Each number is 200 + 40 x the weight over its row's rms, rounded and kept within 0 to 999. Layers, rows and columns count from 0. The size before them is the row's rms in percent of the matrix's.

# layer 7 MLP down (transposed), 4096x512, rms 0.17, rows 2267-2294, columns 256-383
114,266,219,204,174,184,193,223,230,179,180,171,208,209,309,154,169,212,190,169,158,166,188,165,225,240,262,221,196,217,143,222,194,235,234,189,178,216,150,149,261,291,221,248,234,225,199,223,162,166,184,148,202,213,191,199,186,173,223,228,242,245,140,220,172,180,200,173,105,148,270,232,249,220,236,232,226,224,238,186,223,147,208,215,237,207,160,127,200,221,214,221,195,248,209,154,204,228,168,259,159,264,247,227,177,179,192,219,274,183,178,198,115,218,156,247,208,191,145,192,348,178,234,149,254,192,156,247,169
088,139,216,227,171,242,206,177,229,263,158,213,212,188,186,190,193,178,187,150,276,234,199,189,185,176,194,183,235,208,145,182,202,225,228,187,236,229,208,180,190,217,197,260,238,194,208,202,251,215,260,231,195,216,198,186,268,250,271,145,226,204,240,156,172,188,180,187,311,190,238,174,305,183,216,199,197,271,209,190,258,246,145,229,208,283,242,204,220,189,178,205,185,183,201,204,270,192,228,157,199,260,167,232,182,282,217,159,196,175,215,130,249,250,180,199,269,184,200,260,188,226,224,124,248,198,175,230,218
114,171,220,155,209,273,197,258,176,184,223,175,237,212,186,229,188,243,111,204,130,215,198,251,175,198,164,232,185,215,239,229,302,194,202,189,195,206,231,189,160,161,128,222,174,199,232,234,221,254,209,198,161,230,243,223,215,184,216,247,227,283,217,148,161,254,196,129,227,225,137,276,262,273,194,198,241,130,126,234,302,125,206,148,172,231,174,194,213,213,175,267,222,194,135,202,226,227,203,224,156,153,192,219,204,207,165,240,137,186,285,166,265,203,200,133,120,189,211,244,212,188,174,242,205,165,330,171,206
111,211,150,197,191,205,151,116,196,254,220,178,228,206,209,198,167,229,225,206,201,143,197,161,164,120,269,251,228,246,107,165,273,158,178,160,247,175,176,196,147,112,290,181,214,190,179,236,254,228,231,201,254,269,239,165,186,169,180,169,207,175,253,306,212,243,203,262,97,214,149,153,226,223,241,206,216,206,115,208,186,202,194,161,137,174,175,220,212,181,178,228,230,193,197,219,135,246,204,179,253,266,202,190,138,189,188,194,182,215,237,182,162,207,236,300,220,200,160,135,181,69,158,162,233,165,146,198,244
103,159,229,170,151,181,210,204,119,172,155,190,148,207,194,201,211,241,161,182,217,197,160,232,170,203,185,216,188,185,182,163,173,231,208,238,140,148,226,152,217,159,168,229,237,193,195,179,156,252,193,200,208,146,176,171,231,186,184,228,172,181,150,161,158,166,176,257,225,241,206,254,168,174,212,209,188,208,201,253,195,278,194,216,175,265,212,207,156,261,237,183,152,129,164,228,265,204,174,220,152,191,193,199,199,271,203,148,178,238,205,300,205,173,202,174,210,145,170,157,209,249,195,218,204,222,237,196,220
086,156,234,159,212,251,219,164,127,230,153,174,162,189,238,207,199,215,201,149,213,216,255,173,176,162,271,235,207,100,216,273,103,223,358,165,194,238,211,223,186,187,176,175,259,216,210,235,216,138,157,192,161,186,252,177,162,149,147,215,195,140,261,162,90,208,252,239,217,230,170,260,172,230,135,224,178,212,164,230,200,183,262,283,172,187,171,226,154,289,182,190,223,212,255,230,217,206,187,177,254,165,204,125,202,236,211,184,258,206,220,208,194,206,188,169,220,199,162,263,163,171,130,205,268,283,198,229,222
106,226,187,148,179,154,187,188,234,221,234,199,197,313,152,235,122,199,161,249,109,186,185,165,186,210,256,273,250,216,190,197,162,184,245,196,201,226,172,302,220,224,162,160,305,216,115,182,218,216,165,232,188,218,135,181,207,121,116,211,198,201,253,132,146,214,155,134,169,236,165,120,144,153,123,269,176,220,227,250,248,274,133,217,162,211,220,199,167,173,142,165,165,235,169,167,173,167,188,171,176,222,226,225,147,221,181,211,244,200,189,206,220,166,198,200,197,106,251,152,208,198,180,232,84,214,158,225,257
101,212,125,253,226,110,233,329,261,212,213,214,218,183,200,103,130,94,255,153,218,207,174,198,162,179,296,220,179,201,181,244,260,175,187,203,171,290,195,225,210,201,198,211,140,206,239,230,181,172,171,248,156,194,229,158,170,133,187,175,263,199,201,205,261,210,180,159,197,266,194,177,196,169,206,150,102,204,231,249,212,179,179,195,286,200,236,163,157,175,165,169,140,193,242,238,246,125,226,150,228,214,160,249,196,267,131,236,209,256,220,217,180,240,195,192,221,231,230,184,203,152,219,153,199,249,231,209,165
096,219,202,213,268,171,161,168,235,201,200,225,163,217,263,227,53,205,240,176,197,249,185,251,166,217,158,187,196,245,235,212,202,228,157,220,179,230,202,228,191,156,257,165,218,128,176,227,106,220,186,216,224,168,169,217,164,194,239,227,208,204,227,261,166,215,176,201,204,255,107,167,158,143,248,242,126,146,247,217,217,125,165,213,287,213,131,189,139,219,180,161,192,317,300,190,239,157,203,156,221,202,232,224,196,209,262,144,129,165,187,294,159,161,205,204,218,200,178,153,139,229,236,179,152,190,251,132,279
105,219,244,171,211,261,192,169,199,254,156,201,203,227,145,265,228,162,252,108,156,180,229,143,239,206,210,129,201,162,191,93,185,185,134,239,183,218,196,240,254,219,235,133,166,205,255,201,239,153,218,159,224,239,219,231,208,231,182,209,225,179,167,147,231,253,216,234,187,235,264,161,158,223,173,196,217,308,147,213,146,233,136,278,261,221,176,177,269,153,214,195,200,141,196,175,210,199,258,271,188,149,158,188,232,253,206,233,188,218,246,236,142,149,166,214,189,120,200,202,215,212,225,202,231,152,233,236,194
104,174,235,145,232,208,183,203,185,202,106,224,183,143,224,233,213,206,202,196,180,170,179,288,272,204,295,227,197,182,247,228,99,203,215,225,216,239,190,109,194,188,169,196,156,189,255,163,225,211,219,215,248,226,143,223,184,169,181,231,174,198,178,211,189,260,204,182,207,261,114,248,227,232,163,219,142,203,251,175,168,159,189,113,231,204,236,165,172,201,194,162,217,189,187,214,238,169,177,262,207,216,233,212,276,222,151,151,176,266,149,204,284,208,205,189,246,241,216,237,74,272,183,210,166,238,234,159,234
101,253,200,170,196,192,177,204,174,204,91,216,184,222,148,167,176,180,149,171,290,185,256,180,273,177,150,269,212,217,210,220,208,188,193,197,268,185,215,136,225,160,181,195,204,183,171,180,194,201,167,155,187,201,198,248,298,221,190,212,200,241,240,232,235,202,289,239,249,144,255,225,212,171,280,222,271,178,133,215,271,195,188,193,144,154,235,190,198,202,201,153,179,220,160,123,221,240,186,282,204,171,200,242,97,170,272,228,204,237,185,112,197,194,171,235,232,173,202,195,191,147,177,196,198,243,132,254,100
101,252,243,266,140,235,147,239,197,179,143,138,195,177,163,198,161,161,246,183,149,232,244,240,193,129,215,234,188,195,266,173,203,217,221,290,202,273,234,158,214,238,205,191,248,206,244,122,136,236,207,155,203,169,199,167,181,153,210,228,194,128,67,219,294,236,230,221,220,218,223,189,195,192,221,179,197,244,205,210,146,178,208,166,170,134,198,154,182,126,181,131,220,187,174,133,210,238,159,201,190,190,180,245,172,248,138,154,196,244,225,207,175,195,184,157,244,169,266,192,199,229,156,251,193,180,220,243,193
094,179,232,219,180,99,273,223,184,146,129,205,198,186,232,103,236,185,203,160,129,172,213,195,199,217,205,179,242,199,194,215,174,210,131,259,182,222,216,182,148,185,179,152,197,140,171,166,209,138,200,288,198,122,171,230,255,161,188,236,243,146,183,111,244,165,120,143,150,209,279,146,199,200,182,238,143,175,211,182,216,222,170,160,206,93,272,189,179,182,263,170,206,177,227,191,172,143,239,232,200,158,203,107,267,212,184,225,191,286,117,173,196,165,145,261,199,252,276,181,202,206,175,229,224,310,257,180,256
087,204,258,254,231,199,184,241,138,202,156,202,197,176,171,206,218,230,178,218,260,272,203,209,200,161,210,168,191,176,178,144,247,194,239,220,236,216,241,167,217,271,125,269,193,203,239,214,256,229,153,286,215,221,203,125,179,144,193,267,119,212,127,209,176,200,200,279,171,133,209,164,198,239,183,197,137,183,236,179,197,199,256,190,152,207,246,189,202,165,178,223,214,228,160,200,183,182,208,176,231,190,177,146,191,177,156,174,213,331,206,138,167,195,181,116,73,186,199,301,222,158,254,229,232,303,162,133,113
100,210,306,171,192,185,150,209,198,151,253,205,225,189,131,263,234,131,201,206,222,165,209,169,201,264,167,219,196,229,169,213,186,261,139,178,232,183,307,218,173,173,229,176,167,169,233,226,193,213,184,180,259,197,217,250,188,180,172,151,317,214,200,120,82,236,181,174,166,318,151,215,178,162,242,191,187,210,213,167,201,157,156,201,172,209,244,162,166,240,180,195,208,182,161,206,181,256,232,190,227,95,132,172,208,157,169,164,206,232,169,198,257,295,208,202,215,207,199,194,176,277,270,200,150,189,185,203,134
116,207,209,183,115,265,179,261,213,186,215,234,216,224,267,177,170,191,174,207,173,223,126,219,158,194,222,282,208,208,207,234,184,217,232,215,273,187,198,121,226,213,235,216,184,219,237,189,165,202,119,152,195,184,186,129,160,256,190,261,182,187,178,224,231,232,207,210,170,252,229,232,196,235,196,204,232,224,172,257,271,184,223,218,222,171,204,251,218,185,239,177,237,248,175,176,196,186,266,236,200,230,150,169,155,223,143,179,249,173,141,139,105,207,182,184,220,172,193,241,192,189,156,245,280,310,220,229,232
101,185,200,185,177,217,231,256,293,185,174,249,206,178,248,208,168,259,186,244,240,247,203,279,138,247,134,233,163,231,185,179,178,262,239,192,279,182,182,153,238,224,156,221,226,220,203,121,177,221,219,134,204,160,187,153,262,176,151,254,222,149,169,137,221,222,223,136,193,234,176,126,195,197,145,233,267,184,204,122,221,227,162,176,148,240,153,193,174,178,154,240,91,138,158,213,201,177,243,215,164,172,160,158,234,200,183,212,153,224,205,231,225,151,231,230,233,232,162,170,206,230,173,164,207,233,194,185,185
106,249,172,191,218,264,185,173,224,206,214,201,252,135,253,169,228,145,208,171,161,244,187,247,171,199,226,193,226,227,229,141,189,215,254,255,200,227,214,208,261,231,214,218,191,195,207,199,180,276,202,92,96,201,159,191,187,229,203,228,209,169,226,165,166,149,196,167,224,218,201,123,201,172,210,235,174,186,175,216,169,200,221,140,200,211,193,203,248,220,213,252,211,164,185,198,228,244,160,196,203,179,205,180,216,193,199,192,303,206,190,233,147,166,174,254,165,180,279,186,194,292,188,138,242,235,173,135,200
097,192,261,154,234,164,175,149,169,262,234,212,186,240,173,235,241,250,130,154,277,186,245,182,188,201,165,140,222,203,175,125,257,248,219,265,202,210,160,188,234,252,225,186,199,215,177,221,101,185,193,226,207,231,161,162,193,203,152,114,247,131,156,168,137,105,169,186,190,131,244,178,190,204,233,153,184,207,260,203,166,278,206,211,240,204,168,232,216,204,207,232,176,131,288,242,179,261,174,267,215,156,278,250,235,196,249,274,173,205,185,198,156,257,187,171,178,209,207,120,239,238,230,118,167,158,288,230,211
095,186,210,174,228,226,147,163,204,249,72,233,155,203,248,210,198,267,121,218,188,63,182,197,151,209,149,202,279,207,183,266,215,226,154,233,205,182,208,203,194,191,140,165,236,211,159,262,137,231,171,225,226,235,238,162,221,246,228,311,224,216,191,204,158,241,159,209,297,271,159,249,171,219,235,144,126,153,206,140,170,145,175,199,222,152,221,163,212,223,176,177,256,217,144,172,176,221,221,196,181,196,170,204,281,209,218,232,207,140,243,214,121,221,173,189,285,171,263,249,197,143,130,180,166,161,193,236,169
098,188,197,161,174,195,269,184,212,244,168,189,266,164,203,163,178,183,220,96,213,153,247,156,230,220,217,214,227,188,224,150,264,84,250,208,277,200,211,135,209,219,165,161,264,149,162,175,201,160,248,159,243,106,221,155,233,207,182,199,204,264,235,259,240,224,216,170,241,264,226,205,173,194,239,268,277,188,148,195,130,221,136,184,195,251,214,156,248,192,247,207,164,264,251,260,141,196,267,169,160,218,136,253,133,277,152,156,220,184,235,176,225,216,90,256,225,134,192,195,138,198,171,151,235,220,215,225,232
099,242,165,139,182,182,158,238,191,252,257,245,224,254,196,264,260,170,184,201,172,222,245,206,238,217,166,180,133,195,158,219,239,229,253,253,169,207,107,157,193,235,157,213,256,198,208,258,170,243,193,285,249,126,197,125,140,188,213,188,151,151,273,248,171,288,178,97,229,195,211,155,168,213,258,255,198,199,292,192,258,156,182,255,208,197,208,181,210,145,161,201,179,169,116,213,280,191,202,246,165,227,122,225,266,190,162,247,226,194,127,169,252,205,243,161,245,179,244,216,232,179,140,213,231,170,178,183,221
096,187,166,239,198,253,184,226,214,298,185,244,139,217,201,304,191,166,232,198,133,123,223,248,255,157,233,200,196,163,236,193,272,249,230,71,219,218,221,160,202,239,178,186,176,168,181,178,295,200,136,140,271,186,132,243,192,209,176,218,226,230,193,214,215,245,119,229,225,139,115,209,138,145,218,177,137,193,207,189,232,256,184,251,181,187,197,198,138,228,205,267,241,162,229,195,192,187,185,165,166,247,197,172,186,180,174,262,186,218,233,148,150,228,156,210,222,89,254,226,178,159,200,205,177,207,238,234,208
100,180,255,258,256,157,274,243,219,226,238,163,139,165,163,222,149,127,206,264,114,151,247,156,170,266,198,167,238,179,174,273,190,251,175,131,199,192,137,203,264,201,144,169,133,258,145,171,184,225,233,201,237,208,209,235,232,105,193,196,183,195,124,200,187,188,188,257,236,246,217,175,179,206,216,200,216,195,155,229,229,170,163,191,227,179,204,184,211,187,249,190,210,216,254,153,248,156,234,203,111,181,198,183,228,223,147,241,198,187,250,222,184,238,193,235,236,164,211,168,224,199,250,244,228,211,189,163,202
098,138,215,214,168,141,167,170,242,250,99,193,192,236,211,155,207,206,176,235,114,171,176,235,227,157,202,242,149,155,169,165,152,242,138,244,244,94,145,190,206,251,240,153,202,191,197,203,278,215,140,208,199,158,281,188,195,193,259,139,249,145,205,278,179,171,231,174,219,284,162,175,133,223,171,197,170,192,144,177,232,230,229,159,203,136,184,224,195,184,216,172,221,205,227,125,187,179,256,211,165,306,218,207,227,197,132,230,181,227,201,177,238,207,236,289,257,191,158,213,145,238,168,223,163,167,169,235,210
096,226,141,255,209,270,244,198,202,208,235,190,111,179,233,198,202,223,194,194,222,141,143,202,147,201,225,182,183,190,203,241,160,228,149,258,252,316,171,210,129,142,234,158,144,175,196,225,181,241,115,144,159,268,205,167,195,278,212,220,152,192,224,197,203,177,140,164,222,230,208,157,203,185,206,121,199,152,161,216,228,196,206,260,226,180,194,143,158,244,252,215,151,236,144,175,193,138,171,188,167,195,135,272,260,111,233,225,155,202,199,212,218,224,156,174,213,216,153,208,102,237,184,211,196,205,215,174,135
103,249,145,141,192,196,154,245,244,207,223,188,163,227,226,198,189,143,168,190,275,224,164,234,210,227,208,116,196,203,250,177,216,235,207,206,254,306,213,259,184,206,239,233,216,184,216,196,197,266,210,170,238,286,244,252,174,145,204,195,151,157,224,231,184,169,165,244,256,199,249,155,201,231,230,202,271,189,141,199,176,144,200,245,198,223,229,200,231,216,193,203,147,210,202,235,165,249,134,229,135,208,205,180,264,192,147,216,237,208,138,238,236,205,164,160,262,178,189,195,218,111,191,245,224,211,205,190,186
# layer 7 MLP up, 4096x512, rms 0.175, rows 2268-2294, columns 256-383
089,157,217,166,199,236,229,149,214,216,266,202,149,179,142,208,219,236,181,217,120,251,256,234,155,243,201,314,259,170,201,150,191,114,191,250,210,237,219,237,283,104,185,177,180,239,174,208,177,241,206,176,218,145,203,236,167,215,144,225,179,175,212,160,179,222,219,209,200,181,178,273,230,157,197,184,257,191,200,200,186,124,244,236,147,110,216,190,189,189,108,250,193,227,196,217,110,209,189,207,228,197,210,218,266,190,198,253,189,203,140,244,163,168,253,165,164,218,259,117,153,258,260,243,230,171,256,285,184
115,218,199,207,260,146,243,170,233,183,239,150,309,175,206,202,170,226,237,221,241,198,212,258,98,186,209,256,143,184,185,203,215,208,136,201,225,157,202,189,150,194,237,262,160,205,137,230,159,254,257,273,187,219,167,208,216,188,195,180,213,184,199,223,144,261,226,229,156,250,147,267,234,170,172,239,199,191,200,167,215,183,222,159,245,258,135,174,264,223,151,162,251,240,203,242,160,217,245,212,215,172,254,210,157,245,212,184,185,200,167,175,262,184,263,183,183,173,179,161,204,165,170,226,166,215,186,170,215
112,233,183,213,122,168,207,277,227,215,265,204,215,252,200,198,221,191,117,163,171,179,223,214,164,173,247,162,195,248,194,195,160,175,163,203,253,155,191,233,209,193,210,166,177,178,189,216,180,134,141,198,229,191,205,228,203,235,229,173,183,237,233,198,213,156,235,181,204,179,195,213,163,239,172,162,193,255,137,271,191,258,199,230,141,262,175,173,174,244,166,196,166,192,264,148,210,266,211,221,156,111,124,224,190,238,261,282,187,314,156,227,227,189,195,234,208,177,196,149,232,209,201,226,230,139,153,184,168
098,186,177,251,165,210,213,104,200,174,222,158,154,165,175,159,144,240,202,194,259,190,227,182,212,171,210,137,266,196,221,161,119,207,217,111,214,257,237,167,187,217,197,189,223,215,175,83,161,164,188,247,141,227,218,129,207,197,218,205,180,225,205,191,261,235,217,157,244,183,193,141,206,259,236,254,195,179,228,259,234,170,154,212,176,141,211,157,139,186,199,223,158,201,208,202,148,234,216,153,150,266,212,204,183,159,145,201,140,179,174,254,158,147,178,235,222,194,212,186,180,218,236,222,192,138,158,91,211
080,135,251,235,223,148,205,274,179,264,237,225,248,299,191,239,242,136,204,235,144,192,257,251,264,210,225,176,173,110,104,183,229,215,165,192,225,192,234,202,223,189,250,257,239,208,179,133,215,178,162,207,230,142,182,153,205,162,218,256,201,264,220,195,281,197,146,177,204,138,231,209,232,237,216,238,170,217,262,200,204,180,175,201,215,227,233,243,206,170,244,202,160,225,208,194,189,113,216,220,233,213,222,178,242,257,221,249,199,165,239,218,170,191,252,194,177,246,211,253,194,207,236,183,218,121,232,187,239
111,192,222,204,201,205,168,186,178,227,228,230,194,156,250,187,166,194,177,152,190,158,217,206,186,152,234,211,171,200,179,220,204,205,167,170,152,203,167,213,122,190,177,243,236,211,240,245,175,215,141,244,212,232,158,201,178,241,172,163,203,140,199,159,139,150,199,193,131,182,201,218,299,262,212,249,195,218,152,226,142,142,180,273,159,210,182,227,145,208,203,136,162,211,262,182,200,228,163,231,174,216,209,203,235,242,271,229,173,218,160,233,189,160,205,193,124,318,150,227,108,192,205,230,198,180,212,152,223
095,219,225,147,152,228,181,164,240,199,180,214,226,309,225,112,263,210,213,201,250,128,220,185,150,256,184,168,199,154,114,187,177,172,174,251,221,184,205,188,205,172,216,194,183,184,217,185,145,215,186,207,132,204,227,237,220,188,247,249,114,228,138,165,229,233,252,175,212,193,190,167,211,230,252,190,202,157,155,118,143,210,212,212,169,156,232,197,161,170,228,227,236,156,99,269,146,237,229,201,137,169,236,184,149,229,210,279,185,218,180,175,152,214,239,195,215,226,218,111,268,214,294,120,204,228,161,272,272
094,208,165,174,133,208,134,140,152,189,253,169,183,175,218,298,125,223,201,168,140,225,243,192,147,210,223,224,200,118,244,205,216,227,155,182,206,248,192,184,180,269,179,220,119,202,165,164,207,284,192,232,264,132,224,205,205,168,233,177,221,187,219,194,226,184,246,122,211,178,223,162,198,121,206,240,242,259,246,270,222,193,180,238,144,204,226,148,156,145,214,133,214,163,220,238,216,109,182,172,207,214,259,165,180,178,133,236,206,228,229,224,194,276,221,231,196,40,173,164,202,194,151,264,196,185,220,195,211
104,204,152,206,179,188,233,141,193,146,246,218,230,260,212,154,139,226,245,261,176,251,222,218,147,159,201,206,249,212,167,142,168,229,222,186,245,265,244,217,289,219,266,157,232,125,122,201,127,161,300,152,148,170,219,144,159,213,183,213,252,205,150,262,136,271,231,172,179,132,209,219,137,208,206,153,220,241,221,209,257,142,211,243,164,184,245,144,125,212,217,111,151,234,176,121,250,212,76,193,191,83,189,190,215,223,223,184,269,229,186,240,185,167,208,209,151,193,198,200,259,229,228,215,307,210,193,168,253
090,254,155,127,149,200,207,202,225,201,209,179,156,163,259,151,223,233,189,125,281,206,224,228,262,201,231,185,176,214,178,192,208,209,269,193,277,129,266,125,155,182,169,187,176,220,156,184,190,41,159,202,115,197,165,188,138,131,264,169,201,206,268,230,141,210,253,210,215,212,98,130,219,236,225,206,266,234,159,178,200,197,211,225,242,149,196,110,245,197,218,158,204,208,210,219,208,209,201,212,224,196,238,217,241,242,136,154,223,179,220,210,186,230,249,226,255,278,175,183,228,179,109,194,161,164,184,201,214
102,164,190,173,244,182,185,162,175,217,274,253,227,178,179,200,191,158,246,92,146,156,224,190,225,181,187,151,144,179,191,192,186,195,238,166,118,296,174,189,137,135,282,178,175,179,231,154,113,241,276,179,178,224,239,158,98,144,229,204,215,240,233,172,231,189,245,213,259,242,250,158,145,182,201,230,208,125,168,245,163,207,195,245,223,180,236,130,226,182,171,175,190,154,248,250,174,197,238,230,238,204,140,154,185,286,250,169,195,206,164,175,204,154,238,187,192,244,197,115,140,210,187,210,245,191,224,225,164
101,208,220,218,189,147,204,160,151,235,288,246,203,243,190,246,229,166,217,99,171,251,167,221,169,237,207,237,214,123,183,246,231,179,192,174,231,187,197,222,156,205,283,213,165,266,233,191,202,165,234,173,211,152,255,202,183,181,160,161,224,209,238,149,157,215,198,199,242,206,204,151,118,177,172,215,204,251,147,190,218,240,162,179,217,237,232,199,132,116,211,168,196,227,228,196,162,220,225,216,232,192,126,198,183,174,166,280,242,167,242,211,297,232,107,192,180,212,157,226,163,218,244,217,190,155,193,253,177
082,219,234,213,217,243,243,169,203,243,227,214,111,185,170,193,149,229,218,206,227,203,207,177,245,254,190,195,211,218,184,174,185,121,255,184,238,198,230,175,202,193,181,122,192,156,206,307,232,292,215,228,266,222,147,231,230,225,143,136,201,232,133,228,221,173,232,220,243,224,186,202,216,110,189,143,245,156,231,199,136,175,230,172,222,187,221,217,189,236,199,274,161,229,210,210,247,251,186,220,285,209,177,162,214,156,228,178,173,194,163,254,137,298,142,190,161,220,155,233,238,195,203,137,209,184,275,166,148
124,202,170,164,211,188,189,154,145,131,195,220,219,212,213,225,194,184,253,215,237,105,193,193,221,213,192,241,198,235,269,269,124,221,131,223,196,185,240,196,193,114,207,159,187,175,217,195,130,172,268,217,178,230,165,257,167,198,199,141,234,169,285,189,171,159,237,182,237,126,234,202,184,187,167,181,248,255,228,256,190,248,144,177,219,188,174,199,283,246,154,191,190,222,196,155,159,192,231,157,214,213,210,176,193,201,302,154,170,165,302,231,165,174,184,187,234,236,182,129,183,242,223,176,147,157,258,256,239
098,241,201,181,141,195,152,203,202,219,236,243,173,163,196,150,174,300,177,218,191,183,202,213,203,176,138,251,274,242,130,166,196,217,237,282,167,179,194,212,261,257,218,215,254,220,197,207,195,192,201,225,253,181,216,225,193,186,208,217,261,264,158,163,130,210,154,220,163,279,204,229,142,82,227,153,242,175,162,182,202,180,201,215,224,204,167,191,230,94,201,180,241,203,212,237,149,215,161,82,276,187,247,250,256,158,188,203,231,199,155,225,233,164,163,197,208,123,219,194,252,233,187,237,157,231,67,212,201
121,225,167,189,234,230,163,229,214,140,201,150,228,137,166,217,233,256,131,184,171,213,223,226,196,140,247,162,158,165,212,248,162,200,122,240,210,237,260,187,211,190,83,236,221,158,205,239,298,199,199,231,188,234,232,178,187,197,230,157,212,235,245,136,184,176,165,139,169,220,203,215,219,128,165,196,217,237,154,245,166,203,210,235,200,190,275,155,217,204,160,177,165,169,150,147,194,230,289,230,162,145,162,218,252,294,163,290,233,265,231,269,254,202,278,225,222,242,238,226,174,211,191,207,221,222,192,185,237
093,199,195,157,167,220,202,137,277,252,216,208,180,225,224,115,165,256,223,229,253,203,180,278,290,209,152,214,152,190,177,202,156,172,192,190,132,285,242,213,185,184,157,219,186,238,254,197,159,165,132,202,210,138,207,77,138,203,219,192,234,240,203,228,193,195,186,188,201,254,225,136,215,204,140,162,251,228,153,159,249,215,213,305,236,234,238,211,203,252,183,207,213,203,243,176,224,199,106,208,179,198,208,198,175,207,200,199,226,170,252,254,268,267,240,227,179,198,190,152,239,257,260,121,181,191,212,193,212
102,158,187,182,253,223,164,96,178,195,203,184,252,213,128,280,221,157,136,294,238,190,155,281,282,199,273,169,222,223,213,167,215,208,248,251,176,190,290,267,138,125,190,249,179,170,231,217,258,170,255,206,209,173,175,189,172,183,178,201,176,187,231,175,133,106,141,197,267,193,132,208,203,224,248,253,233,181,179,228,181,201,204,159,191,290,174,154,229,141,245,238,208,174,161,221,183,199,193,223,136,140,169,218,200,156,132,188,196,271,287,283,229,185,181,213,174,174,208,164,199,203,191,213,205,242,214,183,193
110,220,230,189,167,250,167,178,253,205,241,250,204,134,208,182,189,115,166,102,188,224,170,248,215,161,203,147,150,238,128,199,168,185,190,183,197,246,259,218,180,147,175,246,146,231,145,162,172,159,176,154,164,203,282,199,228,200,181,182,288,204,206,221,211,154,183,183,192,158,172,218,171,190,227,208,207,241,235,193,164,149,272,243,207,157,173,194,180,103,205,167,250,168,265,213,230,195,164,130,167,243,169,266,254,181,191,215,190,207,167,231,181,185,165,183,219,241,159,189,126,130,127,115,211,255,242,243,186
094,158,170,146,174,194,235,163,218,235,168,137,223,174,241,189,147,163,324,183,176,235,234,256,185,231,258,183,241,157,191,196,222,167,167,213,243,215,232,272,202,179,158,185,240,173,215,236,263,126,122,163,171,172,196,243,175,195,181,247,93,195,180,193,195,195,275,173,236,186,245,108,214,166,112,202,165,266,155,180,251,285,273,161,151,165,217,214,189,196,234,233,152,219,220,206,149,198,134,178,197,156,208,238,192,201,223,197,164,231,207,217,151,233,186,209,132,303,188,241,184,270,234,185,216,181,209,156,202
106,189,227,328,279,171,234,169,210,238,190,118,193,278,200,195,248,317,227,219,169,173,166,209,156,140,168,187,231,115,189,218,219,216,202,202,180,289,204,227,147,130,189,191,214,233,223,185,193,193,197,265,212,233,242,205,175,165,186,220,169,146,113,177,138,143,198,210,230,138,173,186,222,242,238,304,179,232,244,135,169,193,200,222,194,208,247,204,157,257,236,238,251,194,150,152,236,234,202,193,274,256,177,177,264,272,185,184,150,171,230,182,259,214,240,255,85,230,247,212,218,201,200,216,165,189,176,205,206
094,229,222,211,205,181,149,226,145,185,182,159,149,157,240,207,212,203,249,210,173,174,239,199,245,111,188,236,214,252,239,120,217,262,145,200,194,103,152,219,146,158,207,196,151,153,244,187,242,260,204,247,216,236,198,155,215,165,195,156,183,185,180,167,228,200,195,323,214,202,260,179,234,224,167,250,272,118,167,254,224,228,157,170,231,228,159,216,181,189,268,230,292,161,141,195,204,158,237,222,214,180,179,171,150,243,233,166,195,183,272,244,226,155,226,238,186,210,172,248,172,265,219,158,193,229,254,199,227
093,243,183,109,193,155,226,204,228,165,183,217,175,229,246,177,197,198,218,207,170,131,180,204,177,228,118,132,192,218,202,149,184,218,217,157,209,210,191,219,250,180,234,133,134,148,121,172,185,207,191,239,234,145,165,257,189,177,131,175,124,221,188,233,260,128,236,221,213,263,188,147,278,271,213,311,230,219,228,166,307,195,216,201,206,183,207,163,138,179,231,193,151,232,203,232,185,207,230,215,116,158,276,202,233,254,218,237,170,231,186,148,175,232,158,170,216,219,185,151,224,246,140,256,295,175,156,203,195
087,147,178,230,187,159,156,183,198,246,184,165,184,176,205,221,152,118,176,168,227,271,156,245,170,176,171,168,182,174,198,180,217,228,180,211,244,162,170,199,216,226,209,273,133,150,266,127,225,184,185,303,156,280,202,238,157,104,247,118,203,255,214,236,196,209,207,197,182,163,193,228,191,298,200,182,242,236,208,156,256,107,187,271,271,230,226,224,185,238,204,209,160,196,199,185,215,172,215,183,124,180,244,234,242,239,239,183,186,141,189,186,239,210,210,222,227,262,184,172,272,240,207,164,186,216,224,201,222
087,120,203,132,271,176,283,140,193,183,162,129,287,98,218,201,209,197,201,187,218,243,246,144,233,255,166,202,241,174,195,168,275,192,206,247,220,138,187,209,139,257,177,166,224,105,227,233,207,176,186,187,268,238,187,179,189,159,178,225,192,199,169,253,224,206,266,212,185,177,290,177,300,275,219,264,216,149,222,186,194,246,236,237,130,185,259,116,192,181,192,144,198,166,197,229,213,196,151,183,244,208,275,301,220,173,217,244,189,202,218,241,179,171,236,103,231,264,202,136,173,173,193,195,143,188,196,135,194
085,152,253,235,190,190,114,185,210,217,230,154,232,191,167,196,226,167,269,241,256,222,228,191,152,224,209,192,157,278,213,271,197,215,191,222,215,178,180,173,207,179,156,210,250,227,262,170,143,185,192,216,210,261,195,180,222,210,238,238,169,182,215,192,204,152,207,235,233,184,220,329,170,237,227,218,223,201,146,188,205,226,183,215,207,211,173,242,200,211,168,300,212,201,101,184,158,176,186,187,141,230,164,216,240,192,187,231,170,209,233,236,251,197,154,260,240,153,200,212,201,170,206,151,255,189,186,257,204
103,156,204,174,230,208,275,207,161,128,250,185,229,209,210,236,160,180,257,168,264,248,242,170,218,179,202,245,185,212,163,194,189,123,248,238,235,219,191,201,188,181,210,107,176,147,191,129,269,134,224,170,202,137,249,169,177,262,120,163,169,135,219,175,223,186,210,192,262,223,184,222,153,155,218,259,178,219,204,245,173,173,211,161,270,208,212,187,187,192,205,235,288,230,316,217,261,182,197,175,249,209,171,213,164,150,171,188,216,173,253,147,214,155,192,231,279,195,137,212,238,222,199,215,137,245,192,167,210